Weights of a small GPT-style language model, trained from scratch on English Wikipedia: a variant of SOAP for these matrices, 2233 steps.
Each number is 128 + 32 x the weight over its row's rms, rounded and kept within 0 to 255. Layers, rows and columns count from 0. Numbers have three digits each. The size before them is the row's rms in percent of the matrix's.

# up: layer 4 MLP up, 512x128, rms 0.19, rows 97-149, columns 0-127
# down: layer 4 MLP down (transposed), 512x128, rms 0.184, rows 97-148, columns 0-127
up97 099:161089068138135151133150113079206075176060118194135093122071152122194131143160132137107117125161129137126139112089108187181136174123044150161099182134108142179127114105151100133123113091139146168152077166152171147197132095134126082127133174121092120192139133080065115109092165188140065158058171143122141115122133131131148140130147164121127149150128118144143155123118130163114154141140
down97 100:137091093101097148120107123108114048148193141131160122073156143141101110096133115177121145135068141031099192148169175196085113109139145168122138092153096143109093113181115111142198134144108065134167152079147097096166107145129142157123141082124098121146071120146168115142136041121108160127147141113131123095124120114093067172128118146131101102184149115168153117181169082122090147151132
up98 098:084106116124193144147102058112159090097122118146121074105228110106074140098138074091118142105099094078133103151135132151155146150107013119134113111147149127126122162179159155134155131129172130112125082159121085125144145131128149130127102107071060164180161139166087117166134153132082130172136111135126097136103063119122125177143104163155165113139206085124147119107141065137137098106167
down98 107:175097180078173027109138192149087127137126108134125154105099141159149137166182215132110153148148104144148113119122047141100122126139132202139122121130085107140165136135100133094120094105099153135146137131130134085119139151182113151138133155154189070079087159163106102104093092176090116088066109158108087107171187160133125154118128086105124116142132197175125139151169154130098131137167
up99 116:068081069140139144114155137143150112144117193168104102141106103110086137101172093131104132151149102134075140111153131114172137111095109139088152127138097165100195104167108153154144144120136157067122179130106112090109077138153177203052110133161136129145158090151135125147144166108031118163113089157080161165118138165128076156094080093094126151135213141088121116143150133110054124147119
down99 116:114107097092110093155139170157134117138156175156123111087135133136096133121103130173154181113138117121098086089140165121116108151119095126089155062131078130111075082118177100128160102166110089163049092103136125157110085186070121060190144082101114128113107182137111123142123114176176130088123128059102130097058085102193151171173179183164140143116122130157101122106078146128144167130148
up100 104:144158124124108082087086101126168085093144112093121130069121159143099084095115121101132106116119130094168188098109111129111072156111108138143152151109091084130157200175164140090111135088079172072163170116121143139161149104125096166177119100109097118140108097182117118155087135069150147137116160183087097154042172100160165128127154137134142128056066145104105059135112122154126078074101
down100 095:113094089131153175116186112149109143160112190155177136165149144101183137178154151148111092123136145129130061114148143082167122098170097100126106141171137160099108152160145073178175077112177147151094147111103151131036104114116067172138142108103141184155095168163137181086085148107142141119172103075192110141174091090134156119112158115138160134074124126105129189088089130153119086143124
up101 083:105183086084134096140102125137167211101113111153190104113157134151100152134137119058167105087100080116115168162187139115113153133110128086100174128108090083149110105079138164131113153075144159110117053091112140187140129144196152140154093104129085149116082100122130093087128137119159122157181060162103129157166114132141096094148111080108164142099148133097107058133146133146196148183104
down101 084:104119126177127134122143159120148103124121108114087206168148165119166134107100169139059105096155148186112099155085131125158150112125129186120089133111142181115210139177107116150187157123113122100159136143088089098123104108061126171086231100128177108109136079109109185069117131149131147107143180083086113119143153129102157178125149132158119116139112150173158200125132117134127070127181
up102 104:218108076161149078157170154168167106129161098130088116104077115121140122121168104210138135165132131132151148118194103134090103077098160151148106122171141126146108109119109155089156074144104156151117068101112132133145144132112119110173093181091119171195083188124150163113087139131056142122128143162136125143081093132109049083189144101122157083113126117077110113139126157110119077123085
down102 097:087149157127123128148127112136018145090120184086107126071136122074159108135093144075090118123135094116108106167141167177106119180092116116096157116153119091130135114140160172129092147089136140093128117190111116162117116080082067102111117121047078134112125065090162093134131096138149068113134143136099122115177176117135134079085124150055117204133118100157127163168155124118159179100125
up103 095:146106110195060088125152160150161170074145153092093123080134140074137112125129132118096157198107104178144098090186159228166164126136175104077102121127088097147077159150125119125093118165145123118072138139124207099122159183141137154148114164130093137167139139142135148150107134060110178137070128097129198150115170122093077104161132126125143100123155089160119145111148157131170132102108
down103 099:147154130145093167163137137085076123094145146130167144148175201066144088146105079137136118130113139205077176141148168121156123122152103174191095103138182146101108102116097119162112121171143109174183149133109132094172109132083088117103190127105179102175128171088116161142187099115188123161135109116158062115102206170119089112105132118128184119121105134158134119119128128085094138075164
up104 097:114123111033114188110196100116130123116124125156136151134103047162139097098137163098178109077124121158067106106125122160214123162100114120085094099153146086081088143147112123113189129151133167067111078170104092185134094102130138069185102138085131068119150099119136136150152113104155103102163115115111101155122075071169120090145122103160106144110104139105087128120112085165138099116167
down104 110:146109120197138066103129184117131165111101149092136084179098152110123137121114080153120191166113082130140157142119136181074111071078098188171123201164119209136099121079127141131081150129146177108154185144135154086151103118135156166125143155167124177156117130140122159176152145157076124099114090155123151105103142110116132158063149173136086137177164151205141131135150144118159160160092
up105 105:133130135153134119097155117186137093145120081150097104148145073059064111085111128172189142120155127148097134138107115167123088139074101139112108113108103137118064042080150141138188131192135069144171142142160112126168147097112149144137184160134124116119145072124166084132103104109102152066134122049123109121200143108169134151153174111119093138107089150114127180132127195108078085097114
down105 110:162082201139147081167104156132102148121095121100142165088135125118173060152095099070095137170158116144144120128129169052082121090095127111144083120127116159094060152174117119175163133156159183178168173158142138120146083158128163129091129127106131138115123141138104121075200149106133144120136150104204155065172120111092169088126077121105120171091153129138173148179093138123098157176106
up106 095:100104103106176128137062138131094143142177132129160091126198171113150117122149116137117090150178150134082108190061143119126074080095138119108164122108136116081097136101141197115130123165143119141201057163083097148122122107128150086118141124087137159135198130171093104180088157064147075108161120113154146200155095141094069161117093124127113066136082173128125123160106091121129148112151
down106 086:167113126129130116148166118132091122122121126092096107122153120149129159143114167142121156123131116179212121100218174102211170171136133093174098162137106120110147129154108072132164201122150113123048111096163141088130097124116124128180100093119085071211162088123168121112164081166161148140074102133098110058123147125114173124086097074117129174121147121093113140127135163131115096079138
up107 094:157061158124108080128129110117123098174138086108123161100134112166160182157111164146080178141108122119151111125125105104072114145116124163115144132122128034072139098145179174153101145047177082141121134081077122096147123118156128168145120129110118171119150150161151105158147124095131168153108107217115099177177155123132107160130139135130187157134133107104082129116147196172155172085212
down107 084:137191143136146165151135122149117171124148160218167137147116174088103106083131103148175075108114145100061119167141161131122064099147090127119146137165119255116103128149067135137110091178126133131147145144156115134164135138123148106115130137156173095153086069134074128081146149157088082130170086067123172127082138166137109142125151179133115123166090130144136116068133088101126123108083
up108 100:152134103105192111109135104174131110132102075077095142192109135152085114151174128165153096138150141145111131153101155125053126104104138166130089086136110173155132180189144211159086167104145076155149106173142125141096124146103155153165107156081077140102128113143099120097145159158132096157130104142134145078125109087099147169068220184082105087130140137174068126122107083171136150147107
down108 101:083153159139065157100155161091077144081157157162151133099172107064174146145098087127113149071118129122165165124083090147182137203135097060161162185091123133111166092130089077073158146130120226079083111080119136096150097137129117126076158113131138093115141167116168108159100119087136113081095147115106106158151102148163167109167109126108112168161113107097137116152147125150124088097150
up109 109:099096104126051116142175136089149119137174132164103123112097139108124176110117169214235108140106165154103145138157108144084130144168097122145143129076065089086162134134108188137080066144122117146112117165140138109104119144113114121153119145148128154139088169112172071166145147124205114158160177123137172101129087129126092091193111131120121125109152142111143136140178171159046085106152
down109 103:124149125162089142090112119125171087107087119132148082154165104162100150147123091055039155099143128146118110149158142111134149101156125114112144127118192145117136162099171059086137172133133156088163120086110157131107122132159110144122135146111122138161125114188079105163108089084029120082071088069145146147170110149094186108085140184172162137134167137129133127136079085054149130171107
up110 087:118193067134178087140169137154151089125113137164112160127134151149084117117125144124132142106152069187126101060136154124141115136141064111159110112112057150111158152119126132065168061174084118098136092153141123119189102093107151102125147136117100210169134144181136067122127082143155142157054154129126102104123173109175120159099128111101137125164085105165122102122177181191140171096157
down110 100:108139085155078148069114156120188151128132157089138078093055106190103118121126057076108130110144162067100133177167129137117157135151153108086130104132084175178135141159108141181162077066164152090083171123090102114101144145090148115059151103118093118140102110108089110110141169100053146151138174124177126162132088149123147186140127104170129154158090117112153133134100129148128069087144
up111 099:153098086083156110144170144169129149092149107059105163135183118161144124162095132156108100150150168152178178132123140116118125120055117120114192112125058123138173138151109168133190131094125095158158102105176074184130079095106081123104074152134107106122091165133108108113124189106151156095112105155113175100073146122092084105065072151112167112085106095169131159174133138082122119167170
down111 099:113094126102131151079148112088091094134086181165099156097127062162167122098118086150188151181116067105098096073146144144136152054123138177162088086093129128117166117131180110122075125146144090091097149112143122105166092144129126118133099099165106173092166121120186115151121057079145192103137125125160139136026149152098129099160128127109157118186125093123129071097119143105113155111085
up112 111:169089136123112122129160106138165073130136170181161064092085129129092109142114132169162166138085111130162143127176120153102134097098081126094158109119162150161139135108126129092048119181149133178076210114150123154155149104109100175072161118134074161143108135226110118135121122066120123164148174109131150101101090115127092095128151180179107144054109108087139116171160071107151145148123
down112 097:117138097107169048148124111102128132163171095080061172203180134125162111078144176140077141128131107131115129153071130118114126142146182160090157140146095049136121086144104156111150138121140092060179040155137138142119090112117119100148146112135151109083161128063107118143114156155137092101127040149130116131123168147137084149125104086121105124157129192153087168088106165170089126126133
up113 109:151100129071091175110086187165103105139086138102078133134103153127167203116172128081165107118183132159125117110082111143108087145099131132099153092112068112117172136175135154144123127142149139052146114080175154191098118088188143123123123126169152112134113126093104064144168061066174161087103149110104145127141083150101114129084135180140162106124102173156065151107120150118088179130112
down113 094:078113121143136080186162134093060139123151119133160151124204086139144109185127099175051164155124101049095171149124148060117196090114086121105120114146159126095159119114111122116099151178107167154109113142121116116154173162135118158126108097159113096107163119146168114176056155157138128145120088124160149096086225145130135135110131165090117154179135072099166145152158130093116124114166
up114 093:165174094173171118148144100152209166176196091145129137110104074147112159065092140097124167097126166161091094133127123108117124183132162124198144179198174163127109187124109103126163048157146149124118113147122103166119143120149124073116123077126149120142129098145124105095131147135123134160115148189106170182149097131106136123137125122141163055147086108158173073153157119187129164175129
down114 091:132088155091128138117118145110098060074128109137146173152126196152108131192170139170123130146089103122141161147123109160097091117114111101125130063143045049123165072126146190105101176147122105135139153146164117080155150147028139114110153180179103115080137171175127101139082154146198095115154100134117118083106128134151144170138181166118130159093147159119083163114121142129106145087138
up115 092:103136232130160049150115092079176105106108112120148173090134093062135076117144143168168133117126104114122203142095130179098130122098067115103141143096160099130100144102124148147133103137137123118116095126183160161177135126144141124160149111137149149103154136079090096169128183146125171150103105150158163060134113138105190114134174125112062155086088092184118148162163093114068147159099
down115 115:099140149154139122105096138156158135170033106103084106103134138090226050118173170120166105144141132143114105044140143120113156127141152135174198116141131179158150085135155133151144090187112137168116179098153154167173108149124091154096132114112112116149123160126107097105138104193114110119145146122150089119174133097123105123085202131134126116141087114085088160132075161107084112188175
up116 094:130127107127135158142109117071139113139136144122157132090141183146110104131154076146157160073193093097144138088134134115149180146145096159145171086064110134197130121164170148112111117090132150078135184136068121171113198118135104118148081108192123067151139166079095094194087131087193136155102164072075149083087150122131097105094092160149115145153139071167135152122095098162106111145125
down116 093:131118127145084131127166147144068148146115087164107117107115057132156204116143142122091096133053112160054091103146089139072060114122134078108118126123083174103188111072090104159125131136129166157127098123179106110148095120131101153156162105102159200100126094208111148081132163172088160127070113132126102132104168139134132134122134133094137145110177173145172140146186187136144155091109
up117 097:144112098113097139091175117127116122136118131168119117140095097114125116118175141085094115171118131141153114142106099093107124093147100163080182103084122115102103190094106106169179072111151092165162168164142103099063089068127117069151096079103187115073075093099075112076121083125103120105112151152182062146143115115136092071167080055138119097139072125146124104130165171079121121107119
down117 103:111135103156118137103089091176090156169097061149068158151118113124171160181134141152129136128136143127178151150163125134110145205204101103163157079084148153161125124078119112102060137141138133122160121140123131091137127164144094221073180188115144155163118169142096106149147138124146204133180101077129148093078089120121160136120123121170121162078163113102150191123110071141129140155117
up118 121:129160154160181146063095092075139100137180163089199182106090159073106121076167095117128204138115137164097113096133168155110102092167057108109106084132168116143105097165130091126093120155094126169154095161215172097136096146110137168107162065137136123155157110141147148141144154158107099153130141101129110109103111125137170089141198126084160093103086132107114112093122115191109129095125
down118 117:148084079137120136120181120109090099143095135085124154171137074138159111054088166185140063137116132091150158128107130087141113066137149111111189190211153125134116138162097135152107100107162161152075122090116094138129107130117115162107140188118096120140060132133132113143170139124184218083125137097190142135115100082101139173166098092138165095108183119116124123101140128081112083110160
up119 090:108164051124133139150090143133100105090186115122162062097083120142123116143078130088124135190165168107164096116158121107111153132124159089097101106127136145107163124069123187089151121163107122079147167112178100122148122154113099098113085119100087118122052169146122124128071159104162128208129198098123067102098106144161098159084165071129135096094156131129139125132099177172073118163085
down119 101:068122129132127118120119185144153160106134145184139219144119119146153147097113132106192038138129114185098159153109136092169093086122106109123095142106143155128140176144129124102118124119096126148076135140148059214134093099111146151124151167100100135149183146130152147095144164172091158186158175095120134062114181073161119127172112116170112178098104152093127098124143171097155121166187
up120 100:137038148105151085105196073095089128155115130140162094098085116092183159092105160050130146063073115105133171144133123088142108123080066128121133151135115160108111084169122167110098131180122140129125107164124129137114090172160185091115135116121136101163176162178124070146104098093134120117111126141078078085168151089131131172127167096102075135140112084116136181091144127096089120183131
down120 094:084178127117126188150087181169142135087144096123103162150152144138067063167051072163128129181171116100146162140109159160094183173153150132094148134151130131159135099138101080141165152094126145121093159090132090118117134115113137170105112159141106132136107081075138102153141115197181113144146169076088166143115197126134067134087085187116129160120124121049142064116133110115127151151124
up121 105:174062092157155142141114100075186150120094120143097083120109173129174137133193134138163137133141123178139122088142168164151105093131120147143086139121109118075130208193134174125144107158151121165159129137164129158164137138045177112136145073129083131189157134121036132116124143030144143106157117124104153153163136162101087114141146122158158119121060131114104127161162141124177138079132
down121 116:140094140175142137118113155073139159121055098033173137119114135115140098121146172112134140184074108083117101094148115132183170137121113122217083145171147102114153167195118117143155117166109105157132168128119166093151155103085113130171131115086094120084078120125098133096168115134154064170159097156094090123142158076147102108189165157155158138174136130110170110134119103122146073110195
up122 090:060115129112087158117132070092185104142114148129142130194152148125094177101138140082182148158147137196212140136123108132079128100152111136131133137175093150124086121071158131111125141138088124137124124173184105109075143194112106160114126103140087118132134116115147118112179076136124161139104131146124166055073084103089031144147153133111167095111117093174118124134193097096100133070138
down122 108:089085125165138158189135159085181084125156119135123153124183109134138146137160100160176173090174077148098115120116113136077144156089096114117126124120140145076106208085215065162158108125104075112152108147130096159129118175122127082192130173125106151126091109171146156116175069078089188123156163149113130137085113158127133122119137097158158140121152098069161116090152160151182097115098
up123 087:131102095110138097117196068072125128091151074091134130120165142115141151114109134046176132176162086104091153155159107140092027096128160099148117144107117094160136162087111169082140100118113110109165132140163137069079145160103089142134163159147124154161136139085122083169136113134049140093143134115181174115206127049122119128144085139110117145116084194116101098108122113104129121114128
down123 089:095140134119126143113084165115151099128115126171167060177116082170097118105145128180116180085158173164128127160087120097163191131131122201091145098145131163074147118174165156170109130111187135188106117155094096184097118116155098115128098111096122117142153119210101132088108143151176163117146153135106084135065140139129134092079161148131085146133160096211147150140164136178107094186147
up124 098:101156100141139157149146117094189125096095111098141152174162112146116122142084164162089122092163099106072108115163055120137171130125113126086106156122109119091147199141075116128097115163129056122156146127148084151104139144128118147097128070074080078145119146091112078101130100111178078151100085112069106088090091100140133198079077134125073124156105160135046145135116081169143167129144
down124 101:177199144140146091119132153170065135138168117127133097149143134135155132127154104080163128141085141157143139075058188143109084123107113106194181113107151173171078079129194145104118074077119137082146131111103099100093146134105157175153105162167108179139136121127093111147114152169103137115133119164216149125167184108071120034111151123173126110146124126115183096154161122145141124147118
up125 112:094127119165092114185137102162227176126129045170098115147107108098127143119190084093144134105155127134103178141165152130118101140142186135126109136078077146112106106192121107131153137095158147105108152103147129142068146083129155126163169090141142074179149122085104165150163108222127162127088114105109114072085134109092099171154119094113147067125166162114074114158140140164151134153115
down125 111:129102093134097088159191167154064177135145135103115170158185094111132109127133173123091157130146121136174091152132117093112157145136144164109150095071117106094206037136176121136143136151107133124105111141113116145155136153090013134092097136132141113088153151073156155191149117145126162160117135079106179162109096073146104139151090172160136162145076138122079152092068149101118119129128
up126 096:123144072148162149112071095133142093131090181150133110075119089144139104143108090141123152128106139199151082172171113155128066067126146105105062142099120129144150158156130130112147102037128148136143148089123079174132134159172085154122082128157150115088116145122106127183071158089148136171096153152110078092189145161124134142168108127105101207101155192151105154074125102176122168110158
down126 107:118104145141152109137101120080101123120129125144146135122082151167101092155156160060089121135122126079164141075160147099120155131105145103171098126136089110064152169139089071108159166160103109124157157080118171131123134152078102125167201110162120114124142070197092087113192115142139101049166133102199181102107092119097141152069165162088168097123124131074131099127114189098138140154174
up127 098:136077152070067120126078107112110180109165183128118181084181139133117178100118101132086172135106112150145097082119113135145169123129197106141083150141153175164146195197109111189163147082140107141148087136083091161162123092102208100145109087149132190125128101174091144101093173050128152134158112139121140147132118126112098134111109124099178130121087112121073134112143112107108086083120
down127 099:099139128141139166120119102118129109091156130152086128165093163127152189107144195086101100091130091130145132160134154147211091066120098152144083151130126063078149091122106101129191122193118094134158151124133127114141079170104140060102173089077142100134156076113150137106158145108122161196134132126145156116193168160166169067168136132154124092211129098122149144124154153116082084107156
up128 098:174097063141159096171168127218132069131135127132152124128123146077101089128139081113147128109131130188100126171101178127113111099091115144114170125170172130140121109122116149150162146183120172142153126113118135168129100181135128106155196127151100085090156103097128171120105161081163146130152172106129076212205093098160096142100099131081088167164085183141106107111134142095161197126130
down128 103:150136160095140175092098158177101136096145136100107144170054154143102108122139149114191151083117110231147201128091056092131174133064094100124138145113152161113101164101105150076105133176164161148116117114157132124079160097081106112140166152126159126105144078177120127172134135166147058146128138126090126128124152124102168156118117162111095072161125060124136073114152104128151148188150
up129 090:124165085123096106107103053123148116134172098129116045146150166063117125097118121116148187124111093114155153149111083128087091126108140066086148139092161125151156131113186080096173139153156149101120125100103103144118188169127101031151083154152161148154104129116189105133125114099109118141139147066088156134072062095124144149113096127083158137171133093153114133144130073139134159174203
down129 096:125096155162191183196142196143153184145124187145120147147126105130140108152128103151086142163144162146099190098177108126148121106135101127165107079096111028136076161170094131166115060154079139118111113128111204185157113076111160142093121126121101109091165130114114150099101098091130080157136169167140130162085160142151118107205173088116125099136082114124124149107122119100104140122097
up130 094:094155130124080142184181160131110172185165095108079134133085140127151171150157196092168106077186153127130164102109126161092084104136102120108193142141128117147150086163124078141138132142099160127131089209104123114087131140113183135088080108147157108175141102143072075120103181148067103143127130118113098134086114126099050124103094089115089156140139115079112119102202093149135164105111
down130 104:127142084111148130164124134116081107175133130182131069099143100139154101058145111135152098090087115133138088188142136136122098134156173100119083145111173147116165163101141090116101151151176177115061166092144112178155070070108142101201154126111137203093133109125143165150125108129098103179160093121173117170128154126129173159147167164080158093113096181133148095151096141142206079124084
up131 107:129154115121080082136189085153102121122136175102125104169120093107157123147128110145142145102034126140124117129172199180107150113114086151100182108096090110120129147155176077110123147119183113144149114170128092168133133046179099120080165154150119115135155131179131091199132100168157118199125149146124131105099142132135177126220096113113131147098075113105170124114197182123108122103140
down131 088:146084105136181156145151141104103069105114083115122143121102139158147091123158149164099101123194183080134117143082141080134137115146151099139148091090133117141121122138092156193080152129169118107115116125134175141120077159087145174182104150167149146159156145096118161100088109118088177097076116131097105150165122137157141130046143175151154200098144145158087109165032042119118132146168
up132 095:090124142055144105110152101104097102147140145095117169198107112128061036187134131101135134142161131103146157107070144133090078123119099143179183127084114126134065123146134141071136177109131136153141149067159141134145136115090160142157123186120123112114082101159121092147136106114079167151119103053122150206112140096111106202107142163143150151181145179078114085128106100123155140100105
down132 101:085133152179133154089138160133144167137149134151138140146140113126151240141156116121158178130096089132094094098194101165188115126125146148109088151140139100170133129064094155156081047108135152091121113148080113142101095082216085118104175102146102149095147163157158106164149149143150115100114062151090148083134121149177108092117109137147086088073111101117175184129162149153154133137146
up133 100:148107130070099125102117097105103165151110222122179114141168129136148118042066112117159121100092119107082077193127123191089151139079091125090170150105125121127083126165163137170104131099159164131144110145090069130117139053153138163140144117119080084151123147144120109178166087166135143099170102161102138131185130105110108115116097166100103107086121200116080166165081108091146137128144
down133 089:116122121165043163124146124144172090126153089139108129124091119083122115162201163100118098132152152160140179085139134126164095159167122156131081096164145133131175119156068153038168143156104058091102145146133180121125109174088117083111156144130150156117114099105139100083091171106158124152077143116134102084112093155078109148143153140188164179152127108171172137123196132194165150152121
up134 100:179157082090131071118207105112148120108109076166136061143175123137110138134122130174121076105173167103113092131108091156185108099121131116084173102151153129106116095133119158138142169144144105172091101085069115115139138100077177142234125116135156081108184170143178131110121128130139132077166090092110136175156142106089099165121093098108090122207111152128184152154134144150112100129129
down134 105:071114147176121115127134191142115176090148161094100149136106179147117151135130153137087130144120110128164124177136146094134104149070112118137070126098158139102130143176119093046060103108109139073118166140137172120094140114145117103089130124140075078144171139108128135176110185112087106158127155130178145097115133152124152165136122138199153055091196104186109078172100168050123083093128
up135 099:168175138170152076136122124158138092112133128115142175102164081105129187152110115096136138134150139142134125190147079129064157159146154158125147154067125151169182151157087134194135078114157089200158164121202175106146131165123140119166161078153153113066137141051111123071089113138139127132067112091094115119120132128144078146168139133105088164184161134127099130096121120179193133108114
down135 103:121092156098150181117082158121150089106139098195082123163104127134139128111184167134146077180101172140073111065102113104122091054071177137108096079111119127132087172116131110085116127090081163057106142149117136126112152066166178157161124131083146155108122126202095137125147088096151160162162116138172153151099097129189119168109134167103148107124110154116125103147147144060098097161163
up136 097:156099127149190164098195076142147120105151102124118131129117158114191070101163170191169173133127124163102143136133117090125134144125111135157151114186075146149142073157113133124092087135146177153106148095096106135168126145085160055074183103146152125182077129077103098136150106132176123098104123088107114102131194143134116221066163134156142108168152121149188133150110135147105165101092
down136 087:122119114095053126115118142124106139110114156144139176134171108138087098153103059142083119116076108121138163088098144182100086111106148114113131151088161107129115114123102148127102137122150089103137116232198154133138139148129086139113153151120068169106195115157107131139202112144104123139138157228127162188094114105085144059145082152092118182083088173103094125110123147114120134154075
up137 098:138153131100099083096155091139101120171162137151102118101106138127128086161103090137181116132094100064170085152098124176090115121119113126154100116109123121155113126136127096127155112082140202134088112089138081129238193106108114178091170143127091166129086102138153068105087134066124110127150171180129096101126186135093126116125197053091131107125152138118134084182101154114151118064129
down137 106:156072124128114165099162170145098139161123113102138138154181098148171121125173216115105143120136136111091143112118144140152198163105120166179168119173120130100172097108127145106090069074147088119174164073107079103125136125142157093152117108176200091165154190152195109182138156184110137140107097114065113125146129120084159168163144081088186147165150094144109144148135130107123104103088
up138 094:086107074125155122142118046115094091123130173166085160127147141103144146132128150096149091101088170161179085137174118159094179112095099171108151137118168120113097155150129103103091121126157126131093142126090077155080134086176141157146193108110168096132184119058132114152123109117143180178119134157140101140124108130158094107120169100087138216118084124127052089053125146150182080143138
down138 104:164162204123149134149140195091178165166106101170084113125129127120100186113069080140094163168127087099125145123156173185141122107127170072193088104089080141153158127088128129119050109133202095123082154088112135107129110106167160108117120109104114118145174138188164138073088138145097117115099179113119101135126101161107101158167121111118161078176158122093108105150093138165122102141078
up139 094:085159135093117133103200101111168138068129131078137159108096161069127110179146131188128130108152159063133141148151115146104120073169076092138104111116164109084144053137150142144148204113161142098077092099110107108106175085104105142099157060149090116216151178132131107162139155089164090149107148140097149129181130097129150080112108123155113087122139123096150129105162139102201127129160
down139 097:117124131139193136099070138148107075138101137138087107165130147101096202092074136119132153136127115123122105142135127168245150120108168161133157131098122120116164224125140116148104097099120092138144091129144172182142125137130062141133103159078118096103117090125163186060155090192122146148129089153124111131085177141114069192163171126122079156130129128132098126139128094192126159105107
up140 093:116143055140155113093112123124146073091179104166150115093124105071151152161124105148157174080151136157061150171150082082104059153107162097098146176167105137096117119137146099097153124117158145128139109118097120143141150109114156120207206103123155157111125099098174115106134189109096206088128117124136122129178094119069137209130149125124108156120108114189117163178113149127165081175148
down140 099:175111160068089194146139125144090129155138056129106151139168123124098135115154125176129091117146124118109182075086174121116193155100085152162107123143102131141147160160118170138113138127067112098109219113138158108146124134093085103063110137145166054101154162159109111146117130155201123105123193152109112122181142151184076123107120072094185114165091097110120101167129129179149119131151
up141 106:114146091076093170084165051135073130154077100149131113118058108108173081131117185092089084103117177086120197102139108163118110107171149120148157149137118148123098107118096145143156093089185087108159095099159075153148129145136180088153124143094118070119117127097121111147107165089165147116149116141103116142081094150143054129132192106138214146097072080105133089126116128106130106101131
down141 097:154176115156144132118096195108182114110105130189138051159073123153054139147145132122193201097107147166135074158085104090150091132130114118129144112130151168149076134125155092172115110202037136126116145148133162097137132138146117146143144120122161147146123122109113055123205155126111146134095156131119156136119169160174145142123062169141112134122100164106103088142134146088108188147068
up142 100:178103125103124124205181178149099127163116141093091195121071126124135119164118097084148153156208129128186134115084113134144113188180090129105112140128101114131106141115136064141166127171115205120154135117174123130144137136122099068120069100109102118136131176075143144134139174100091153109170111082085084177145182099077094125138130100148103090132151139133047121128141067140117144092154
down142 104:141181123151150076112068086088124174173170105097142122102175150135164156157101111164103124135034158129143174139133151186085105138105206126131153170173105201087074078118126127082116173130135056102160101106151164125113137134101138108113170089116091142148080122138153143107161175128099089146111114122112137111160106147208102116138096118158073135150144117158110119119200135120082101105134
up143 093:119158138088162087116134106111119156116114099123091075200119149133147155175142131108122171057164096114116157126170054146044127187120087156062145134140133124097155083105102187131130138108171089121117164162116140140140116163161170090155134084152113191178091145096083082146113080122086110134099109119114103155080082122117121177103098175148181164177133179120117119135170099108153162168136
down143 091:197140138146098162159144129182072136142141119120148105038132169109152141084173098114152122169093147218097088164114120155165110083154168113158115125167156169166118155131118107105126152182101148094181121153141161109102121122098124160086114153109094123106112184067174112154147158146135130105161159151121149117214193192157095124136139152153071159076108117159091158147124088131105095104133
up144 111:154151076099154125172136082121134126125082126157056164121141107128118154152134110180148138136166151072101088116121187101093104149128154118125211158145134143114139119158213114144153105139158110142166090121125080104116091170052059187168127143104134158094066175143057121136125164133108124131172149161148143120145074146138134121159150093179049131153127088128150127147130146157189183121142
down144 107:157130159169084110122127181151137111086116138122095114138155076104123155109090165130017126113092077127152154138082114083120140070129132126118080152158142161131099096138134047145129111114140141113158079117095104088163175189147132065104113080138159089112128141099127149156162142113108135137102122114095213204142089131110101112088162051125128145157135106169089136125156089128067175159115
up145 110:135141106148114109133145075153089174132177163182180136115123191059080111116102082055077082095178141133070072101143152116167129150095111130068097190149132155109154135087176167140167169120076122115078125152081162087116102161098155129138177116141112106111130135157112137095144141083136140150103083059133096123128144121122122113141171070103106149131153107138111112118139157134062128051120
down145 112:170044154124070130150111113073143150099120150110068100137095051126138065120110114150105101156124074133149157109116126102120128116164165181146098126114145124140138103124154115133141146128172122106156221141156153155106156177059090098156095149087114093187137207092132083138107137180116136147134129152153123188146143085117118182075152095182143159168134137114131125163118088073135154114074
up146 094:055161123138085162081116142042178144126146107114197121167123143103097161121148121122116080096053064188119146079091145058104137078155162136129120151069136144128112094128133148141161162140138139135130110165202163119115120160154180159111175149129145108114102152150101111093159131108136140116155151093163108089091133168120111086141137093089091160163112150139100052080102189146142157130091
down146 095:221106180127163121127139106177124120167119139150123104126181181135143130117180118147139159111143179118161121123111115175212131134138101152095151085155165136118135083143104140087124121172134123101159090093116137153092161136156154190164143102120121144130143071126135102151056142149151147166071127166103186137200109118125154141130098180153114113084126104185119192215132042131133115122119
up147 100:152136152176092100163116112120158151150123098144159146101136117127094120123136151118137163107157091154189129120087104152119092112170037105079140041182159166124182160143130100079084144148127083167168143169177078171120152161087131071105111110086131134141174177101056143122117172102142139143104098151128108145070096086124120087164189120127118169102102129113095108077125178154121131117188
down147 096:089145144115065146114147072053084160104178141148155120164116123135143150141088156104095154119090162056107167130147133114137164137130128124171122135158069078108065111137151114127092177123132172164089140141148118116114157096117133128167137166144159122138136154118118176087158089116099151111144145122156153079189114156178075194042121129218148139166131191139164105147156102133153171087167
up148 102:103105156113110117142179026124154179155087123149144089082152157092106115174136140115116093153177158161112131152105106135132147079148147171088119139129103155168104237174129110166118176167177143149109105108138143126129172174114136108222141154132114162144114156140150143150162121080063174116139106117128123148115038122099127106103142180083130130111116117166071168096104158116123099112158
down148 111:126066091083086168203062131118168172148133150099126121138147118153140164146157139123103126192159048164147167056128154100179113152112168134172123097157100130081127118168154100112122074075077159105112148143133154088170073138110191132172110108108172182130100111154136138128158116118126159091140168115099119119156100125100207079135120107075101158161116122129162122094118163123168162155100
up149 108:149086116086141090163197072114110126124146113115150131119174163178079112126146096116090100118156128143139088071146120112177110143121135125129132117056093129099124155145134159197056139184157103136151173118171072182165122135069093117124113134175093120081159145091065117105128123121136146120090188160112186120083165098089164114124087147119084093153152125092091161154120086137056159168123